python train.py --num_hidden_layers=8 --hidden_size=128 --num_attention_heads=3 --tie_word_embeddings=false --batch_tokens=16384 --doc_mask=true
Each number is 128 + 24 x the weight over its row's rms, rounded and kept within 0 to 255. Layers, rows and columns count from 0. Numbers have three digits each. The size before them is the row's rms in percent of the matrix's.

# layer 2 MLP down (transposed), 320x128, rms 0.0727, rows 88-159, columns 64-127
109:076132143081144139141099144154175074128119139101129132147132116147126134126105137120109135144136172084116084117111126092117125122136147072158141121161192109126119101106153119121061135127125148
097:119132125109141144134150081143120106149129170125142172088128151188139127136136168169135150093111126125118120150089151114109112081105127079143125142114114129081150108122181144110126113109126121
104:158135111107103119150141170130117156148092124161155147158139141166121109150116124138135130088139173161115113148155135119159107223102107130110114114057122109148153097122107122132132141112130145
106:161166096124166140169091080124179162141118154126084118129139103122140129168130139075087113157085108125125128133132101118159118080138176142125113111153155128151134159162082130104152117182111131
101:095148142158118129099122123121134122131116128124102122156111052138128105139127126146126157121131116146155119140145175143105123159142119090135138129127143096127120117150100132124097147076134185
103:151145168183102116133076132117177120160160126122104120132168098167153150138112105149135122129148164157083136133146156152133133090124149166155097141077150125108135156159126160169134122108136139
095:108162122119122121130089127128099117156108155134116103149143113207099121125170147185156143120089091130124144096105118142154104095136125121108145141154100116137140113110167136102092173159130081
098:164140131139085121139155154134100108167114075141118134149118182105154076116142145157136114149122133094131150155137163126144116141173146115160130160145142084108123131157100124119087115152109108
090:138125134094161121143134107161122175083113130123105120077157123138164174145163161123123121128126091153072116098144119135142113110109140172098141122114153121135148084083085110091162095124149119
107:132143108114107107117135153120114117092121115111113172127146134162123146156113108098117154102136092132103087163116170140121101120100130149104094102103090111052102105129122106099113149113119080
106:096124120101124132101132105146142133096099145113139113104102151108117158101084185144181182158116131075133111160100137144131132149105140115143131124057132108110121088131195145167132115135112143
100:094109099103166126102087118132125131138116142167160114156091146152125105122108106132150091114127133112136169144086103096158118127050171167111163085140147121120133143112137142112141166139083175
103:123127142124147142138154126153189173110088157114130143172111111163146095142138105192138131146174115119106107103125084153119114120103160117151126166169127145163163058113119137126135096064111118
098:089107141141144136171133115141119141166084142152111118144160066137172120157153131122115150150115196146171122108096095128126121182112137152138117154160112126130126171127171160120146149087123153
097:102122114124097143132127182087111103168156155142109129131118178160139140118144138118216162135151182161112081122129126145133124096108086129137102160139096111133157119105121102109154116153117139
101:093122115116086116151108121136174158109135109099148165105108104187127145139146053141112092106124078093147129120145114142160119119146115142150103159153126126122135138118105089122122138108151143
095:117127136110099097151120096160171091089120167135089109176139101099137130139142132145151134116114125107105145127083147117117150157137137094081161132084165151203106132123132098136119142097070123
084:128140109122110143137091096099132135160143115099126147147110137085099155132122148159139152156148160104122113073105149093128141199150115123142120170140141097143078159119104153138115153081097144
101:096120118150132092148112142134140098128155123169185181115170109098127132110150130131110141131159118109139185121158168121117151097152121120100139164136143152140144126177064150129141122161141154
091:143171139147151139139130154146142151145099124133158140092128129204107137137106120107135160120146134119115136122146127130068124035124171130174129137160122126158100195104120131122106132124161112
110:175162122095150122139114145085140111152090176161104162069138112114164124144109147089103110140118125114134137126095109102139108123138135105145125108097109123115162136158156135099151131126127156
099:159130146144102142103132155064127105154134145131128167141178096114151114126108133131118126179124124155158138122118151126154116079120107110153066143232148090159109105143135155143142159106130124
100:143090138084136139132130135097191120108123087132159085152109155078124110132142111134101131115128197162135134121128144133145134148097097120130086099151154103160131098109142103143122115155088181
103:109187145132128148135120118152109129141100088135152136122130120107104111123140111154084106129092143074122103121098115128121116165125201145152116131165104119128158158140137130111126109185147060
088:123159145111147122123100124105116141096109123135114152155117140213138110165153100139156151126160106099115136129118094117150145114080125106137145124051134075102142115130184121079142132142158131
105:147110107119113111146148112106128143150166009112128113083139150092159153133092115119146096138075130128132105131113152140124145166143132097094122168194162134135149172127134134140137109149128115
104:136111104167164122117075147143127112122158090140088128154113117127167107144188110143161132121142131135133109143114147112122102140116163090133151153193125149133116131127132144124121112113090084
102:150154133146098136113109129129129180108115142122167171110134124091116146118159124086146179133167131164188122128149136151104119116178105101142115099134139131099139078139146153102105139091093136
097:119147134128133113151124075113086158148115136140166137128132172149079131151102125107085119102116105135164115166164103121106131106121105146111115199148113160124125170120163120131157154121146144
092:111096133134109086105118121133135164108127089164121135123130101087115158135115103154101123128147128144137086161121145095108120200143105153156137103160123103122130155129081118133144124174098166
102:129176117142114114099166109128121143129097150145135157132128147130107157148128133097159068153123153149123105118158173131127114178131132082148123146112132137126164159137107154113160129108153144
109:131106140123175146102071129116090132141095081131100131147115129074128142122092123130098137131158123124109160085150135127131110180138144092147100130114115129157119170122087098153117094140124158
092:120107141119121128103122140128102119127096183136126136107117138166117113107125113149093124142123120113114101153118139136126119166111183091168131102069109124130159150126164128091122164163114168
095:128111166125129107116149144164120117136150094110132125067161126161152085141075178149119150113131141155135120147145077115123131121141147161141121128127142091091187134117085123132159128121146127
105:144139160176128178124143107082129117109138142094131124119105094021111158103138113143119141119112167114109104155156143145128143170104138081114145117160127126141081156121086141119184113107137148
101:108115128171097100123164146114098118144099201170127155134114117133147148128133144146149074133153091151125107126159110108129143133117154102132125113085121109128170111136135108122151124106115171
095:111118152108078106135193110132147176153095123108133147142131139182156146111167114154136127164120149101091124128140100123140154118062151127160134168135134106102120142123165139155085105134168141
107:121118149143092138152122132122115104135074092148125135091095117228129135117124152143127172094127086097153137118203099116162165113120157122091105106126122102141142154113133129144161156085127119
102:125111149148127123112154184154103102109143127121160114157097122109127125158123093157161099104134143119155135103128109148104149090112135106126121117159137122081144133113161080086125139183122105
107:116113107122153123105158138148156203136205119137101189105099098078135159123113086141104121087138085133125155155149138124124118120088103162117146169130138129133124114138086108139107128136120125
104:121122134149094123126092158191131146073104108118118114158103128179141133125140141143122154121152117091174108136103139133090124113110104123131118120119112137135135131136137070140136143110164154
103:116147172090117112135107150171141146114081126143128119105151114137113108087145121083106144136150093116139109133151122108146133192157118134133117128064099109080141147178122141145087116092134134
098:143130158138151167113110143131120145154115093097111118131107098120178127136147160132122080152163129102140097153163115130130106153114084112150123145151098108126123152115121116118140141142188148
096:178150127108149120127117107101150154135139126137113132170137122149162138114152129151133152112127121138129136149127168146164112093121098120186111137110128147139092103103179155121099141141145094
094:118179165125130153137157132148123141101112182132137107134120126160116108147176102153145105119131107145107120106137097168120124071111078130130163123127148132135092117097118140124126150090124114
094:111147171125120162139157100136136127125132127100093131105091151100146091166101136129118101150132147105114140158126101143111166115131135166127097135228120142075162119151138136147145143123136154
106:144117102173183123123160127148138146175132134109135149117161153090109132134149089165164110133109136118138146101140113155115185170108143168124127168093140128135118092150124123128155129096112112
099:146156137115117128104144126119130100150127099100126105100099137137122127121121156131143133096081085113138142117170141123094140190095168125132149149124140102153143120146126118128127121118169106
095:106093096095149136130146120117145157134150100120110116119123165100100133126121118155148152141117107161129192154135163108130117088108129174179101148133102157134126155115156091112149135147144153
089:144114138170133150098120093110096113133130108096115084131148142149168173137120103165125178118148109134092103145123105149164157088111125139144090157228153131099136122111172125138108116120135150
094:120108087143119119122123102161155154158180104163152156129134095083116156084139133146107154103148115149110100130143152109135116092109100097141145143108180154165121069133101089157163127122143118
098:144094133163140104119134112141097095165148118146148088101099067136130144147109152128135074112106120135158152159165136115126097149103150127097126127105108144112145144121139100119129146130110101
105:123122096149174081107131126159155149113080175113119114129141094127130149112131093125124122123121138138127140038124100100123138072107120144122112133162120129149114090153096115121118134080116144
096:107098115128129138102084153124210175137121148112118115135132119131117133152115085125133129122073108143110119179091138122074147147140107138161127141096113134173095077136065096131152119087149133
100:108119108108108118129101183121142114139087130078143108124136109111108132105132137085160126124119111132127091126139114126139174157138136047118140095096127134110137182116090151121130102123160145
106:181140123136092130153149116132115141125138130133102098109089130093147119121151158149116144123113104138092128128097083094127126140121160147161144139087101160120130182143129166093140104172141138
101:125104128178144121130124100132140086150177035145136129137132118109153098159128139162129103140098139148123131137125137134130079092113106103095114138116158110121115145138085165106156122103091140
098:132129129090098128150133135129100139137137089128105111051089148094118160123066153101161128117140156137129143136109168110078105166139128121162073118115117092159136178142118092135117082129126120
109:139180121095125145110127124105119132107094175102118108133102141096140136160121168136119126126111157147121097148134126115112112174173177138129110124076123154141122130151150103110106133130145145
097:145112157107172122079109126125120128139154134080157110131110169162135108144178135140126109150142127129117127132128155104138154085178097121087085125139173170127127098161092128116123135120139124
101:156130119099131138093140128123100126111134173105125154161097117170129087139133110111181176130139151117159114111104134158133137120126158173128148128142154114121089092128140087147117149104148124
087:127111131125114072112102074146126079101115086122122121126110138088129100101152150117136126120142091115105094127179180132130147145173179141146117103126090130073181152170119102175150139124138148
101:121128081094139110103154148110143199157143186118093138116135124106119140136120115114130121121094149143171115091125136125149129113132158151185138160122107112112106158149115154102143130163155132
101:094121170136123132146139117156149111101125129125117121090165136104116126119108137122115155151130077141172082129160134085135127142178122112121126179160089103107110146163164122096169141133171134
100:109143143127108117135142120116148084138131175129112116100149118133112150072108113117077134141075111166132096129109112145160140091118103109129139157166085127133137136156104136108099174142178126
101:089106106122142115142146122178118142136127146131127176140147174129113144139090098124169123082142106146179140127097107173144170133157109154112172166110143119109138113106131134126093170154144149
100:136104133113111109151103128174102121115123091158084119104161141175114172140133112106127172140101112134133095109103131141094114062101127136144134088127139093147131137114093117111136103151154131
104:147132119141121101197167182100099105132124147114123133159128147155122165108182176103116158127147156101096145117147122145137081128126128129114100169156160135112119092134175135079109107081162139
101:157114088089154153158137132081139153131123119124086116144145089114122105169149130153154155107148138125138118132178128125171116238111104120116156132104135140131153121099098128132109068083148114
107:138132154084096129134110109169132126111112085105139122105120105078114131109142118142130115136101114148084158105094131139176089151149115153121143108105087126093105148118039154103115117167098093
098:168162155089110155121133125082101171100126081139111116128122135103126149140092113130129088130116140089129094092158095137121135128134169117145152144108100136159091200151087146106138176124110138
099:132092115080125121138092122137108104153119110145125163108129153159133123134147079145095102161132102109113159157169151102095094172141172166143113153160150090086138150133163137092123128117101096
# layer 2 MLP gate, 320x128, rms 0.0891, rows 89-159, columns 64-127
088:115106128133128109128090115125153091142101154096144105147106150104138116139125113075119143115156147143170146095121131115066123134172106114174148097148128132160151118119123120145113125150168141
100:105127168112153129118104126116144133189112126139127129131155142130119143140121141139098133115098079121127133114128141121135135121111145146118161147164145112151156088136086104130181143159173122
098:128112124113108155128115099117143133115129139130157137076113128138126113109117109081146133130125133081124097112109143127112149142136134112153096123148144166166175102156115175132086155141135134
110:141086122147155106108142142098091075162114102184090166110109133095128129103098163142095164118131125086171099139116104161084107160145138111135103112149126160129108173147091127159177140129114100
097:166093156090140113086138128093161141139121097098168105121117109124126117135103126142126163132140174096144153074123119131103115179177145126140092153155144124119138161116134111124143127127113106
098:114187121155094117122136136069123104133130119105129147113137133119078125099087155121130149120115077137126152071117145121114153147168154116103148130189143118127130118102142130151108120137148122
100:115102104143124112119154121132142132169101125090137104115163161162135123107107155089133153145134127123109166132142124123137108108092110160105121126147152161183100169141115131120121121158098133
102:099149129128141138087115133123127106100131120164108126123133126128114154086092143143124115138175098141109132108112163108092117108169149163105103133154152110118109162128107098124125107176145126
107:118140136122123149146127113145159146116120097132153158141174053128148158101145087121127154135132083125141147118136104124130128121170109108132145113128100134132138121100135155154108057122131158
107:091130109125110119116133134146135100119112130156102141112128135126123137133098138117104155111124110142093139144114131103144129161152095139120074144124142083119110114077129119160109091132100137
102:154075133145100119119150124155130143093116137151123125141176100119098146135135098150113153084108125123142076083145139162128134145174106104126130123122087153121125120121125148128139081107126102
101:121132146119137152153120096142166151162117112156149133170105087150115102103139107122065139158107110176115137086119116143078144151132127134152136127141141134130097152117133081174139137146111154
097:094148072105116071106113119115133134099123105130135116141111104125137124112110153141131101113140135122156150124129117130092088136115163119152117127142132135120141118132123146123156123103110119
097:097159145126160143132108162117144122199140153124088170125116144108111139067162152094129122118126125134097167108124131150134117117139104129127173132139129063119179137087094112134108128112088142
098:096106134117096136191150114156148137133114131081129125135132143132079117137142124152118124104113157158135120126151118105110096143143132096154140133079099150118101133097115160157142084110103135
097:143092132124131086120137131150100135130131124145142093077134147173089129131162141125123119114143162156141124120132130102127152100086123090179131093122120099122115088097139134157162106135162163
083:171120093112161100156131143145100188163136138155143104129144114129110075127132124149149108134124133167104100089081172145144114144110110152134113132139117123113116147121132128140117116144117104
101:097096106104120106070118131099123088172114120162117148154118138104127141082129104113111097096144098121139112091135171145128106181134110113156154114157103164162159126142142138174137130121089129
087:136149167108117119127103158105153132146105101160109103108115157130134147131072155088127136167092166095100151153133133155098111091189138096167132182140105125156104127088107144131114156134126116
107:110146132142151102120100078166160088131086116114124132134151156095123164150125134133132170136121125134130130118136151079095113156172118145128130096148141127144109124087101164161147166089090154
101:120120083138149124152108171126131098164110137095164147190107134126125135132153129100141157124096141183151106130117156129136103107117116120110125121063111163131120139112109150171096098107126177
108:115106108103128079122134109138136172102133118134101129127135119140111101112064132156113122104105138101112126104084185123130138131150118127150135133156164103146142149130113149130123130173127106
109:113095105135103142121120121150141144145127102149097179139078136113124159109098128130139104140122137097133178161100175182090158150123117140110126153117149112137119156148062099118107143165119188
091:149134172105115060130106121130146110137117109124130134167172091140126119145122165145107158152100126138112117089130146120131128152120110128148089131099109155205130119161168122149086131127110122
101:137114111166102090166099085113119134151144109109094138142131151154042128081158123087125125124095129132130103115089108156133147105161139150117125159123107101108122132109116126125152163158069197
102:128106179117159109169124096165097127159089137126107104138103151114126116148162091140076119120137146117127135140114182145109076126155128137132114156115123099143120166156126140155124149124100127
100:157095114118104105085117107112144099195112107116131106081158138101115128119139137096148092132150124144129107099100123183131090119138141122089110123132127154212154128116111115129139176089133144
101:157153081132182166141135090102083116146144158168125128147085121112107121095106142138121129125130101098134174110110095118141125117116121166135112192152139199174152125123118131138164114133148144
093:134099127131120104096131125089212161137127135147183116123144077142117111095121129143094098118162126098134176155136192146137096161079115141138176139131143097108129125142133120123124160165135122
098:124100099149113124115155118152107107125136157124103135062099141119153119143145165129155113129127116124116059107130132131146101115127138087135146114132155061152118110105107165149113075092133138
110:173131144147099131146126114128130088173100150125143138137164139129118150152145082123149148113124158149108123099123164098112092153162092098121146129102149159112134161118078099090124081126126124
095:184139097134136141111084114121095126200144103146139117097111149110123096123128115169124152168069155100115100116142098140143121128113127128110133143142162100126104125138099125101129114124122110
099:137102107088141126160123157110115133106132123134209097160102124102165148067159147119116121096151149146172107098106123131090139143107126102117164098127143150114174138125136156131152153108142089
106:111127090196145114101130122123103101108088161155120170123125175121138145144135123136122110142107127115140092199095155093155127127094146079126138113121154124139137178162103110107099109105159160
092:164099112146121068126132116082162112173126155131166139154156137138163168118118108145130131115151150133093143115138122122133138153142121116094094170120084132109135140133135137157148136125116138
101:133096148125125101127125126096158164142126114138108137148125092133141122109144074078120129111138106131142119089116123130147144133158126138131142187131135158174163126146094110143128115122165102
112:147112129108105117143139101140137130108106119162112096107126105121113097145128104151099104161093103100148079129154153166159120151143132130156132160165115087108155138153153130146141132109091112
102:162133101091086124103164135166179140155129139163139105140133121123156124160143123142168116123133119126128071109118144176159135121122140115109135119146128162118139127166122142128101087126132136
107:166140129144110118081105115096115129110113098180141109171100166117097116148093139111119143138127139142134073123132136158125125113143147096117120102150095133144158168177142109101160144120134116
105:123153118146152078142117128086154117154113096138120143119163155156113128143100114133135135166096123138105152134100120168170191131151153154103147144142136155105127144093104144126166126112134084
103:061130100131131129183143085130139116111106131124141150125107121125104121126146108129151093140122143123115099088144101166126113136104123143124134124110131168160148118148135146120118119080131147
098:107126090121125100099155097094136130162109085120130143109120130112131111108073170147121100142118094110143130181103131106102134162138089113126091132197141124128112107145116103152120099160120156
097:106155093129131116143143099143096140180145090161153131085104153126100132177159118143111119090094134119121114162078126097080172121139134127141141127124091140135128102141114132106135127163127107
107:131132174130138109131154091159105110138124138172158127128126146085117116126152118169100110157117086092110133114116166130130152127106149117067155179164182140128149140129095181149132098143080149
092:141147122145122134163096141091081146173101122103086145131152088122133117170151113089116096156162110159120122103141146065135133146130147131141170120076127123111109126131137131187101120125086073
104:102116124120115079138144137125132105136120138150170147121173127135116147128127109105153164148110143118149110150152136122124110104103121139136159088134149151163155113122140103149095148137080121
103:127118088155119116075134081152097119122140145128082088139110132115116099080114111114133097132136140102143152118113154129112142152136142142123139127108134150101117154149099118127110125155119124
100:150163087086126113111118118125124130143142098132174173119106159132122153094124128141116081107130063100094160130099182145138136134137130097138128063139154151159136136165109118121122130142108145
088:144149170184127145144102130118132119130102075116186135118131106141141140161126116111113132166126071137105123098123084105115169154142133155131116148112125108146080113071176125096092139150116137
098:107106099129133091146141121116132129127152101127112159146166127132131138134137106121159123133105151100150140126082128079112087154124132147088145131120129131163128092140107081136172132158154123
104:141125115153121129155115135138150112099146123151146154149150129078128125081102118131095151126093110102137132095120151152152116127145147110094072082131122090131107130116106135135101137158089132
103:142138167141117107122130120100129111144142157121119118135111103136115101118137149136153097119126136168081085126138169125160156142104088143148154091130113174185134101135135100131139132155115128
086:168157139120120135132134106155134123112083121130146091090087136091128113144132131131133116095193142135129103118165096112134121127094153137113121106136139092153083123100132137139105102129122147
092:129135065097156136162106115132108145146147088120112096151102105138088134127129105147166150108119133131156167111165107102120108125137115166150158166106183110151159158155108149151140123167106138
114:127137092149104109121168129090109150131105112104109118099106147119123119106124104111110112131095082141143140088097105107069132131089139136121146126167146161124135175139131099157152145104146098
104:128111122110078140084127093100139123112158144128129106116156100102086133068082150146128107118121130149152125133123181164149132149099104157125090170142116152147151179130111083154123159147126158
093:106147106201131150106096069117125155168139131129128124153097122103157151152129126125102127142103089109093115093125126144137167142108128139107135202154177134126124111082137160140131145158131129
114:125137100164113090125109114108102150118168121142103136117128114146122128139118148136082171103062139123150130136131170117137071158100109141080069137139140166120141128128116144093120141146098078
098:119145096108131113136140118150094118128149135146131183141104123148118131134154101097150133102132092146118127139161179140123133130151157115139093114118142128150130124158129182104085151127120112
099:122117132130092083161090100124150152151138136128137113154164122111113124147094141149109120100123121119122117121111161121122117116108067160057134106143147145154080129115122132121104132145095130
092:066134119113099110141101105137139147166147129168127107172109130141126075097115132171123163136126150087149102107116113098083107144144112106169139146184136129130183140146146160103093095146117153
102:145125114171103134145114121141122113150124123155133128139140158141144128103142152083130104145104107121113092104127125137121152107083131169136138154136143097093106133148140159140117118110133134
101:123139134169098115117150132150137096079096146121115101086157098130111131153132131128139146141111161108160151132138120079109149153178140049124139170114103126125111127107122096151137101118137111
095:148132084125144098108173081093132115137140086129150110096130156144107142111123123167140152133111158175125125130124148117100124164123154131107108127114137120134101145120144135103194129161118111
104:133123147137114111084156136139132115102127150174168130134147145105155120098078137146100112128094075123119124169153154154156146158104155121123071087112096092155140167157142110140137151149167099
092:139080132143097114150139135151155097078143120146088136136159134148132105106127088128099142094174085151121114108106141133117112122154106129130126120151129081170094115115098123179140117114132117
106:110127118118162138123137135101122161111137095142102112131121116087085126146124119113107149113143079105190124083104135134107108166120130096086128121121082130155132136085125128117124109111118138
110:120145132131123137138153126162152144114095150123133139091140104128112122126141115123144146101123158191141093081136131108120131115168119113102159139090126125133094098127139105124097100101123116
102:118151146144102094119137156143145106115147124172147184114121103139128127117095143142134152101117166154131172106114153131141134125116117156086089128132111161104121126170110110108116121163087124
092:106141174140133108123088140158127110152086129107168120140149119129091176143153094128170127149136107144103127140137140126112125146144135136149110154147139129137100121147131117117114123119073126
105:102099116147093166099117133086136136114117116157117132154131139164097143128134116116118136110107099119136152085107140158123162138141131130094126126128146166171173144171115094177145123158143147
# layer 2 MLP up, 320x128, rms 0.084, rows 89-159, columns 64-127
096:102124121133138135135094123161134086101110098128154128115077111111139100113124118144147133126113090173095097121133150143068127130081150125138107102114120149132109089136143165111091133149129131
102:141176111142128130101132182093121150144114120081116163138136170152083082132132137141109105139127123138109133094121126098173100134113157129133124171132130138121136151155104110126159148172138133
105:117089101116109172150152089111108153131170168124092091147117156159146163130106166131116084119139165124179154110143106159141089115136107148120151108137101166153153094141092101149138130159137109
098:134139116112108096140143109146177156078148119120110120161131146159166115136137103163109099178109125106159127127123129143146143098147109118065121146134141113124103111131133143116150138156117121
100:147092169088113073132127121132179150163137116079136126151128111149150145138135124127119144134141141099146138125111093158097061140146138172156167102080106156104133107151170177112112119099138106
095:117184115141160161127065165099088139167141123163121155096132154128129109119116154159142127121159114159127141123129106171147154138138110093145140137172156110108084128116133094132093134139141126
100:120154113199144165107115117155135094140109172133159121109104133110129116162153109124153127112127145102125153127108159132163132127195168135123143176096117068111110077147142124123145160127103109
096:084151134122185119116147099152118151130128129127117187085166146140134121121137163130092156142106125160085147116124166084122101091108148140123078135123156120127148135138113108137169109155165122
107:166171163153113131086127113116165156104139159159134142092166154127118122085127125099108139113114084107154154111103147143101158158144161142124138121116136125153129180134122137177139103145096112
101:158099167160153126201140100148093111150143202140165123148090138123152125095113118097123159112148124139105110118118112144113078146117094132161123116100137147158114084131159145128122128156087111
106:153105134093110096126183157130099155142089118159116148125127134158140109161119130154132110146098137141146115102124126142157160146169142108165103141128086145090135115126146135118170098082169115
106:138086124124106157138128142107165160134184147121127126125166093161122109115085127148109124163151095176077125100117127144123132138112106145120116159192142127145133153181139143142075103130149125
096:101104115138154149086154172098124122153123125101123175102135166174164137167159142089168138134165101122110122130107145129150156095142141147107119130094115130136141089141147115136127177120119143
101:110144150122082110110120119109152093112092149146119136134123143127146100095122094092144084087116143179156105114131158124095120127137085121171128105147133101158161154134096061125102135134147115
100:162123069128142097117106139147115134133104108135100124098161138151164075141144147123102140126143085096073110102123135152117134140160125109110122163137136109130166146161147137123139121106106130
099:167121100121128137185143128131097118116067102090102110126105129100154115119103090116112117105158087145121116125143128145127102131087140132116097105135156147103163179114118125099107130109123084
091:103168131134077185139167108146131090117138123123121129092119155130158167146138145130165125132125123103126133160163106151095134072092154143178132092125169171093122142122124143095111127125131101
100:097168153179118112153153119146165164114142123110142139082143128131111133147109149144142170151116124097151140103119078109108143108182135112116094129111125109109122099123108128140143115134110153
093:165161129155131066127089172141153128162141101161102136129110098100126119138093138122107149153088127049125131126128131135103109108164163130137108164135077102158103125136107106143122128138090117
107:109137152145117120161146133142140128140098072117145123149114123155095106117140169148147121129137137145118171084117112106128145137133139199157128124147137142125119167111122131152066117117102095
100:112137167108149143125142112177109109107095113129117109102156158133067143135144144133162140085141159147161171097112111128159136154147173147110162170123129114121165174104102118112129124141118153
100:155136138101115115123153101127148104132133177100169109126128166128142133160121088134124133093111118136145141129064084125106112142148133130124152096116144084123163104117140122143118134089130108
108:113132157142138154116116132134118131139135120135162117166152124128146150097123111140125125157140131169136082144149177116148113146112167119160139058126144119134145107177129121120148092120174114
084:141161166075141126142108167164118130118121137173072127108138119158140108144142161136115148157127082147109105121136144115104122162077092099156107149098141135160158099146182107113103134124158125
107:129119115144186103070157157151115116072112177141133180131136090119171139135096146142137133113121145097123143112124123081162139158080127115140114138130142130125110114122133158111107093070133094
103:127068138148119073113152128126153144102117148143179107106138072088126164128101130143094077140153163147127159173100152131120098110102129146103126162125112143152122142134142128149131146132116104
101:153134098165084112151118141112114151102133149134101113158134096108087157135119118100140141175131139125114146161176099143093131129131094101121145126155155155086130117127144104121161102149119114
097:127152124161091095133123091088139149121130128141128118111105127146085090116163141122133086129130106156119109169138104171129150091115154136177146151141118182099102151153151120118101114143137148
096:138169145119116101119114136133109116150129145094137161122148193148150149165122150117156121127122144173126129162115095139104156150161101127142105106148092114161108153114110100115151163075101103
098:160134176144150174135100101139166143095184146107127106090086109139121119138152126128162104109124120152135136096124164151130116114162121124176136132111133114115150131113163131112118120125157108
112:130130175110128102141139104080164135140140101131108125104117121138115149145080186122102148114101112108134176162115125148156118107122172123138083131092107130158150132184173109129159120119107074
093:115102107122126111139127149132082170155163115089129127090191170122127128091118145150075132156071141105147162147148129133105149129132134106111143154115164151130137143093132153153146178160122108
099:158160134163125134126123109086160124145159146091134117161117127188143093128167108136128159133123152101146100141136088119136116141094101166104112141128080155131153072134191144116100092134142121
104:096122133139120099137157120093171093099098158143123121134105119151119145081157124146055166156110135133131087151158136154114100095099133131124143122138114151147129170155119159124159146093123110
101:110065145126122141103084155141126114159107135127152119151137090095124141102102085140107109094136145113100115157113142146090105177106134157107129172140121108111105131102154127153137180121155151
099:115122088127123137077120161105114128155151093078114148130110170123149152106147105091137112152155075095104096115072102167114090124121122134159118155124165117176137143124101127131100109092142164
102:146120170135126080094137111122155148133128146102090154113118103107126140138141109134164103099137137108101138115132134166150157138138124113150119080139128112151123126128110125136103141116080125
100:113089151093089088109206146131160140142128149165131102149147140130167122093108082101119128111118097105152111084142137141114140124168134118149155118171137143104132131126118107143133112150163131
105:110117118115167118150144113160113161157105120130097157134104155126081126147114118149149131102118113141137124190120117118093114132112106149129148147118105136108104142133079164130105130116129103
101:105107141117113132174141108095185112141101159124149139123171143122085118145090145107118127185168134156133172169106083155157125119147121140110156121111121117142123128104128142137124095126092117
102:131131097130097068155178117110095131151150148105153148158154187147126118131092110130089139119148144153128132152165135139143095092128146137120115150129128085180129101075158144140127101146137115
098:110124092108117126078151160120132175107132108142146120115111122151136147123094154108126146139150116127157132161114121138094088140134092104154120136178140092107137137133142104099114117129166118
103:138158136149139128127162090140116139189152123160168095074115113109152181142131144124153156096105136151087102144111146086129116140097120118121114111151107120098074108158133148116118144112168143
104:153128139099151142131148102140080115117131121159138138127096151103147145120134105160124093136134063089125157174092187148142146141085134116111155175154177130115109178150110128118118131141106123
091:137085106116107158161104165086124126150122120100139137180166068113122119119125103113105175116149119133122124090112147100159090160152142137109179151119140128136139130161136123154126131152143091
106:140116096090129148165123137145146105088102205111156157135156107134129127141135125155136116108116150116129130119130113078127145134151136092139139129132122098124094129120132140136093109105123153
096:127115124141157135204123139111157126105144125097144165114108126142111143137096127136102145112153125093117093106120096128120132118138135133153101117127112088149141146064122100182151156142147119
097:124138147146127079140112151106148140114143136115141095148160071162131141171128117151143155143158136142108153122122175109126164137139096175132120149136142120154101129097124112101123138165118133
091:122140119151125109139148124075145157150130068136145148125132135110106133192135125095102114111117100163116160088103130136079135168170130131117145105123126132138132143101149133162127143147092148
095:152109135162110135132117113124121134155136145132140153123083157116103122120102189162111094118146101117119116117161161145107141122144147115118096124162135156094117141124135175152105120112104129
099:120111094104085114108151133114151140158118141130082121145099138127133164174147134106139105093131119143126057158141128086106083160135105122115153128138100128106134124139145123172137128121123142
102:129081086114142117111128117114136161144102149153130135180082114113115160095125120110137146128113141160119129150154145144062154150093144128146120104133142129194110104172120108086124146115112160
091:149144178121133121123160139153086137139163099148162167157128167133143109118155117120091110141154145172102081146119129120179113101135109123134145141105124111104122122115134154090121118108138089
096:117128108115122082146152140152102100124163147097091131132091143078107118122135127140122102098107135164082121107174103079159120101162137144156132156107096121164119091112160116151188112099137129
109:119156139159138088115117132114142113139110141090136179110120125165116135108127143115176124162135152165118122104106085135122130082095127102151148128145130142107113120068137064125119132149110161
098:070127140135132140151165146166074111142131080121163170158108143109151076156127137121150131124100150142112142101129086144079131133124118113138127100101119103136149126105147164113097094121125128
098:128127134130121144192130174123106082119136084166089137105112185162110135110117092135149121145126121118141133139156142128092113149115150104136110098135095149134136105140159140130128167152124130
108:121127137121129090179114172103151081125142151138125126143147149121124087123070166114134118142160134114101138111123125133184147106164140085143109153132111111129134134111140122146152107131116124
098:153131120126136125124138091182136133113130159118193140120107115129093100127130134105165150124138124127123134125136094134181128128173110121113111104110137143160146139074122107088098134136100120
095:107114150144079152108096137083148159136130114115093126128181123121131100129130106111135120137112142153131134165086148148158142150108142133112152120119107139159088133163090130119146170127142127
087:162135091113114128132155126152149099149122114140112116113092162089150130134158141080150127101117098121118136160161144138139111124144135151144159084102150139151104141084123153160124130115150128
100:107158133162118136128116114140097089112124148111168108185093145143146142113168123147108169099111146150127122097094094154147160129122107085142116159134099130115155097110158107129089145129132065
097:107133141118161127087125159134147143103124107166134143133122132124123099139123116106111102106154114136073145086102170129109163161099086127104120086118144147158114144120085118179167147146115145
102:133108125123167149113097162148136159162122061115129153139133160110152132134111105115132121142127134139105157154129169114121106145176136120132133145130091118153109131114132129151159134123108140
097:140172102181133126113119119121149122145107149137130110175125143117113087102153150149110112127114146094062149095097148105133118140107142111160125143139111120138124120138148084103107136115119118
100:093103128191132137095142166079104117112159135157095143136134151149143151135108119128112152117129142154141132101117135148102111111119098128153122101155117101124206128100098093131128140129141123
101:115105108125116102119125134109097143107097124134107166133135169096155145116119136110082103162169147131119174082175139136165149131148143104095149143077110158105100124129110157110134132151173125
105:118148108176094132117118121108132129140165133124066127130121143138142176107103153144167125122131147143123132192139127152120136070162146149134114145135154107150154152145146106114153195155148131
104:172115140085098128125109134106160178149126106149082122082135120113091154157136154125121100140147139141137136159115135186124136148133135125129172106124128149145119127139169098101150096133119151
100:164071106136095124162166159116139115103127157102114122081111125148136103103123119124106119097159103135184128113104106123162098157118140140113141120140114114131173117123137158126132145119126121
106:147080115072109106118120137175135164125128143052140140123134135112139135151113099118111156115154153123144141165131106139145073102126085151112114109128114136099073091104142116166132138139099137